Part of a small language model's weights: MLP 256 SwiGLU.
Each number is 500 + 40 x the weight over its row's rms, rounded and kept within 0 to 999. Layers, rows and columns count from 0. Numbers have three digits each. The size before them is the row's rms in percent of the matrix's.

# gate: layer 4 MLP gate, 256x96, rms 0.22, rows 222-243, columns 0-95
# up: layer 4 MLP up, 256x96, rms 0.22, rows 222-242, columns 0-95
# down: layer 4 MLP down (transposed), 256x96, rms 0.188, rows 222-242, columns 0-95
gate222 102:544525485478573497479507525497517539608502549486495503482523482558452444409515541521522519429450537469508544505487459520483520532517541490444522495543490493502526582549455462546582487581509518477523545464508529509475468553499481501453522548455497570456534526489561563436432575488512512570
up222 092:562488472588443461551429536550555508541555539518528522485459483490530548500458454480420526471523526435545537473455467525523447510486581493494511540506476462525408540514496460467525510522510438552535520444542572509515449441462576511545469513464474489459431534524431521514463490489463515507
down222 099:487441491424542536446490521514503520513433481440559470451532553475474471491451512422473547474501514489478632487456491419492547511458474532491488508511461550518542506496586589506556563532511496525517428498445472564521516533470524502494500522486472568469454471489544478463445554467506465514
gate223 110:482438476535480485513491490494518448487498543564467495511521446522504453478516488533459498513498557515525516523515496539536466483464540480478552482531437469479500620498498467349524507522523472499376412509534580536453464550520559532456504568561491473528509519501528515508504450464463470469
up223 098:478543535522499463484451538491561485510528523529547467488466493508553528468487432542444435479505476576489495500526562480459501496470473570572530471477494523500480529446487526464505528461470518516553506469453442523526427576575496518472501445496504509444595489496513603607578489490449536488
down223 095:526521508458438492486510549496512511429541507494533507560491513492581527443538595496556480481523500489494490570556461434498561567501558432488512470467507489532552493442531449479463469487522434457473571420523488442521447567552499504460572460501462530476454520465479549578467500499465499514
gate224 105:449505520454453487522429573501514440558413490580502459479499548559500514437410495487470528546498500473478501494590444505466558495480473495486514508467508488554513505478513566490439482429443507505538459434522583455467516537491484555485537541418523546435510534505525511502455440532503485514
up224 097:491594582504470483452487466431498552525552395429536514464467544465500414536478530519477474558499501467456463529504479552427539511474514501454475450449522484507467478491523541486487459495456486488561469546459451495459505412510509509439464478487575510523452484510482544460484489546423441503
down224 099:456471483473475443545564462476492429581535505502435515452480482466448484577564504535512539469494512589557466501423526509519525507530523546533510527492537534522497479518503503566538480547514499510594504495534502561499541468418582451472424512488502545506524504496409511559537514456447482528
gate225 102:486487455499496482542555586517563565464519467535425561403458484443465457477507509517515493457501420429485564545467538498507477491441516520421449524538533572492493494556540561477499540489481485513491497563482463460495526459495502446516483502496517555420523464502530479535521505513598563480
up225 099:524490463537470529510499479427514532488467477529503512502506493466499562547567530514512525505510545468498482508492512528553455521515544555475453536546471518462502366534488505495460509593461489473511510574529486521476507531472529484477519498455479510448510422415533570573440603485535438589
down225 088:481495482430544481522493546528525516518507529560438493454631491474543490504499538477477499493487513527442486601545462543526487455488501491543477462458476479536517463523504534451536568457512446525479558527522451497504565578431535414451505537475525469521466500505535406465447534563531491471
gate226 114:450482409422513416496543464556474509510546496564417462464485473521502486513487491427422547491496541565582471493451553536472471457469484542510542542534472457445489485553521447462434520518551538535512464450457513523466485528493466563509499490452509454543578499516482519526480563526472466513
up226 100:513488465449558438516488471510423503475525501558559497472430477503510453478564494532520449512457579494466498471608498504462476502537473576545513520583483476530534441505487592538522532512409549468483460455481471451494490528473597509427526447510558510502510523541491486536508454510492501465
down226 099:490540555470489451462491536524506549469488482518452517430468536500468431517541558490525504547495510527485532428424553442484564419433486471450463506531483510501531538449398504574573508440481505488536515490495490512475551534518515463515491541535414523503513503502493537533501537395583498536
gate227 093:460537471490466474546534411478398542535493534500544491500456555491497525491539501520538517468549440572525539472552491508603548528515518554450519507445553495527457514537499511467482484403484521481544464473495554527430530566571550510503472497528520499436491527489546553481455598501489522500
up227 106:461567505520503480513513470464436535564544530502507439478503499568481449483507546476478549513501530562464535546526423416584545485547572516437510520442541473559461492513555408534488515543511524517572505480446505530502437416559571490484518509459461467514477437525508495491460465481504495510
down227 105:502541483511482555477589454574517488544476530409489482563485500474519509517574467517486505515445472469552459463448477431560506547585565460448466492448496474587552525517499409495469499504412499549494446508429494500492492473516534505452456486445466465481445529494535537504521509533459473489
gate228 083:507451492489468525440547491420559475500468506563464524492509458512454491523594517480563522489442456441451514423452431524607467548506477527520523480546494508514436575507529539470507546524536524446439559458554541555502463525469538497522484477565450486462486531459525455536511513475513473452
up228 092:508476472544497486493455461510454525469508557498529493513443485466467527557480443451470539474561524467533592529435534590529451481490501533459476457458511473461502486556497501584505530472504608487526480537458374537500504544512443490519545500483511497518520449464513497422505549465406501494
down228 095:464573513492446509580488496394500500506489513450460491396545476483525445498459462483436511507520568523479483560468604443452518513509455518473521563517467512448492454456455459473518457501458500549485516473536518471511512498501471413427481507580557451543494474436472476468464515526511495525
gate229 108:483505471463432504524622560494449468479527591502514464522436490570427488551480411543512461482490473512471546477560486501550494408463482488478571479468438501534473447515513514496435474464441503457563473513547519475527441498469501463487480497454512568465523508477517515481473479572519510543
up229 111:468517466516469531559506564405560521490475478516494516547543555551492451445497430490531461505511500432473544402468486530503551494502479485498561532456445488602443445550496456476496535464568477479471550501516521538472454471560558472535494505500541446435495423517481464519449477514529473457
down229 108:509476540427488556526550517559529516451488501496504482559464468551504547504516569554529477503450532518495492455441584408557441536494479431453474523465537430491544552416490468520493568492513489556469521500508481464484435498552501480532462489486485553514471496473580522523432477568552552505
gate230 107:484466549437540449520506494516540432552462552453524435488513485484568592470505423450503444533496530513502493523513510437529419524483428472511491540483536468422515484495498525456549480519467502547533457475503509431487503510511422557526502411429483434471541465570535491518439457513516504475
up230 110:500544420524432489494528495498531414595564503509577543492459531492517473535528506563503555498584538526545520545514460485537444496442529477496449499473496502436524487432477413488494483486478487492519472492494518453548527486493437535466491527501461598527525565494506447488509518524519514620
down230 114:465490497457435585536450480502462521494475539462600554488506470535501514410574500519532449517538505495478482519448539477482481442500482543493542512477556448521489477528552505520448490531543529526517520482574460532516482441523471505470509412473555494471495558513587532556563587429471527529
gate231 098:475531526491471549510528442519483466538506461497405495464529415502547559514489457517466437585472509526493461510456478457589464496422503499480507505515525520406517467537516454410502503507542473532500394487482546514452527546467507463505457488535477438517544409435486516470511538516466532478
up231 089:461513479465517521468474553484337537540452518533523403438528478503479502468552504560506548480469500536485485496525436473500550544460502482462474484504502506569493491470406553529549495553505514487445521465441582520497494450497559504487495563464488520434551489503536511470504457440452499515
down231 099:494549560489574457479507462469452481517465498444460454513473457525483490529482453515511442484492481453486496584527470481540463547391474500543494524513498538470552466432523447460534555455488484555507556422502488480504483553503505534564451504487447533615487494561495546517549493530570570510
gate232 094:548517469540455511486505544549548507467513544459469406502498532508508560494392589517508469503484501517456507492464527435523531481476480546566464445514503542517481489493472484404505476563520522549503449577431491423465572530492495517493514513502441529525417501443446515499521564457451464497
up232 093:524506401511493477435556508490519444468453491574466469513513495498544495511537466445443488500537512551432517402562524417491511461483420466571468457519487497517513566518486530416533564501529443524463526441497497548482484444429496563531467458478478493507445516473545470498516449538466500499
down232 094:485493480434539442574455490495509514520506536451462492474536557478520488529522479501509496483475529602498538490508575545532488471447442434483502584422463478450535457540505493491458511486503530583484499499515544558447449536459547431527494473512521500491636531471488554488437476555522509526
gate233 101:493502466384467495526475496486538488613568468507553477531470511516478530446608486453468500511483541523458518538526500458440555467487473447487496518472471496507530578496528490509579565480462534458527488491481544429496474487500495525456460536437508481488478446554421490454432526546544529456
up233 110:496456475463523475481543606504519507448498501583541509512523509546441447473548474612489506486463493444514514498481559503526524452459517525496492544535463494488548455489506399452474528495464475430541445568491520532460494505534475410451560550524512506535505455433469497527418490436482476501
down233 108:467438594454464414458514466515474615512569479541590526528502503560517450427514512532526510526465541508505481481454549465511513529493439511467523470509493392480514537521504559466529560447510473523510461534574533467531546467500495452476516541460532496500478518476566547518462508551513538512
gate234 110:446535532518475477493512503453583457462494597515465453514550531517564527613497513468493503484491540573469501481508459353542512494471463413501527506519491505581501480518528532507466585514473499569493488477532481530477484522463461545546475508520473444550494473518488502559510508516476570528
up234 097:493500501523502543471489491421484505517510462503513495480517532500527503489499549476553513486455518514473425591503563525511421525503518480486548515449514486541498440503520462510529475512480418500482466534479518431462526534478463578494614459470527410504493588526436382526513560517423483484
down234 100:498482560582523508491505458490567565450439506596507539402539514497485512455486441465518453556522531528532541457486465523470483535487526475544498505485527502483469478509508574571461521452472470450476520515518501554478473476571498444503449491554587543458516451477524542531420530436462550526
gate235 091:485455490490615479469488495527495469536498519543554509510420488446514506464513566464531446591491458485480511458522502530540487536414442510471439564576565564457455469523478470494476483460465414482465549456545542491446520466492517537484547571474509522457534506549525536522520459458475540477
up235 093:376484547504518493503497483492499529514482583466529578484502532532535506570441491439481476493462444470484524514481501459594557431566494468503487523485453471547513500452452432505513525551535429523472533408498456469523511525536460460518513521507499471484550435511503466501577548448447552487
down235 095:522546660463489467539543517496525418505523423610479480513434511455555520519515475524434502522501473474467547506495450513498427495498531536486511501502552485480496505516517420528504443519417538507547534510473515437438504472527487494534529520486559501455470491534505534499585520468465474466
gate236 100:505434507521486505484466468534492545522479453529537508495508510401506495512549487540441560496425541456571495472460429518480534511457587553534509537539515482380501508513484494495557523498529473528504494469595506582528543533498569569456518525525511531460464525532479472518547547535412514489
up236 101:446542460497452445411493488563542478533471540520549584513586511507484478447509441449510522457463529485502472496514444518528480492510467515512590573507481533441488471527495504482421510552561542490445486466495502488439481541525427497568530516484498527535501562534489471529477527464442397540
down236 103:511511475478468510449514483534473500538516519531550561514527531502531514474483528535557487417565492462465452427525439492515501391495516522543571459549508514558611514522529580474507516484386443497500488516481478509483481444534509508467558460509492496466504476490479443484545587479550471433
gate237 082:520515525503484523493554460491457480592476567452423478482429572431469476490531440461529488476470514501572467482468465480498520439473500455519450493544432514456477555503518551413538519544512480531553532477511466514567522564405565512470490545515524524587494459542509491481483521479517464552
up237 097:554527429529531491502471437477441538459519488548568536473490515451494524483477536414530528422522525508428506556484446492512474471427522445460436586522481545465481542481420583519483505508518460507470483513537459523484496407551548559463507510509479481521429485455490543561520527461463502501
down237 105:555542521501461489477513480477451567532483513501387569477483541466481484544475520411466569482480550482505478525476549441504500458519423547484471483535546519481479539491528513470500511588479536500484461445543506562536527532536573519400466466461488491516464459595469498541524476451543511550
gate238 107:551453499512514530541479524573510529457545413526480512511494545449483511479501428475519542484401554506478504508496531560598508560442454413504462511557515491485482468531468513573554527503524448494471479456520518509464498502507483567549484473451504408511494508548531467415525478522575449527
up238 104:539612527464501427569473505523556434539493504475483497527476459517559479538450489498427499508567492496554482502464460501438475522482591530508487429533533383590542522456508510517458538529492484497488496580465553543554558477480531537463526470499518551482509493501525498470513500483428512523
down238 101:578546539532579484442502504462526497484442477475503461529464527472549514494496504480425530453476466481475461527484453527530503461475487507498588520428458566524502485516509384503546511521521521573498512466522489453458464414530549413500502528576508449513497513435509482524547487508542579563
gate239 101:542502528453608486472434492439467510532607503530455493471489516484491535463514453503575499521527433550586523537494503447533462448471535484477522429484549480536461451503475460419514536565507486546488516520518445479439517457511524480476499491533573477501481458492459483508551480556484400481
up239 103:553472449510567536485533524531479492510516557544506508581500519489537556445488470504507487466535464488525547484486497458518494504497520539458550514459526543457454557492506504443522580530520567386545539503533557537424445525453459472506499525457518467529596431435435481524572477487542464499
down239 099:446453515421458504454510450486470492456436490418516544532480531541426530477508529477486492578460532478526525404531454456504499510555572440464470462566479546492514513477527501519484565543471450512474548513476494495551544503443468472494526478570493454499498511517527490516559493493584617497
gate240 121:507488468489460575495473545513377524494486520495509518498481536549524512478530518506519511582537567541520455498510489545511478463488470499464492505504495474513497496512514491510504598442429371601577421535517495527486467488549584477492570480477456470532491553550524521477468478494537514445
up240 101:480535564528481485538536592513567450514456454508482556500492554438505466487480434464522513491510514484512503539532530515472534507486456470462451524501499549529475447504582572564412386527499528488430482455495559443510481477526493528513500522465449492495538389505501495515555533524563481548
down240 089:521487461462593481559528451461526497527513476540512466463479535454430488530481511451533526457512491547523486490452511332493503443441480535508546459447494556464466538505471475553540509521527582489471527502426521500510481525491496514475424489422467496482529517448523481544526514558471443454
gate241 076:550523516509437500427557503517463505526479553483545504517565546495461467512412463451583498495505509477514514468485461510535547533524485577471484545557484452504533518461577479487511514535507514489484443428544517514572478528455505409491561403534488483523502446391487479530521473442519462511
up241 097:465484539495505481505528507447449600548502527527486500484407525464479468433517436461406463464508492515540469593472440455519498538471528435390502542480512576489493528478486474522505526516487495469521519472476543563473462509526483556527547575496585480462485516545505518504503440532524551546
down241 091:570551505460531507507478527500422499523569515552519536485532533502456506439480511482452533447498529458510558568433461445486432458512500534543510548511484505471499529451502532524419579535566467495480440427513508550527521521553551461452498535430510419501488559495573542445470464523471523490
gate242 108:505474487511498481521422471555526549580453496499473436508521460521567459548519505474492559520471497582506524463400512508504579489412514477495548484460534540539458476444482530482445530474536541498428471475476603483469446517523538538476527447515504528542486427496538496442491525419507472532
up242 095:491548536442463497541556512444507554508517474577520516508479478502534523546496512502518492466479468553515540453465553508566549527464485487546482459476521513422474430448497552549506536434546526549477551546539540565497431526509537455458541566509510573460461452455522478505548546448543505603
down242 094:469459557477498433517485531507512575546534438526465516502532515528546533477466490529498553410584450468484481530497576455502542534463490438467488472573491454549484506485505495535583442444491442478551516543554451521506531488520540466555531475533511587532475499513506524470508448397473457525
gate243 111:514444502422498531472529500515450429461465540496444462442422472462531518489415549476451451506497486443468513438523542531508530435533458456438487527503556515523496520462490508472495481433527414508457488520509515427490454510443529497510512516418446479490612497462462533467478560527542494530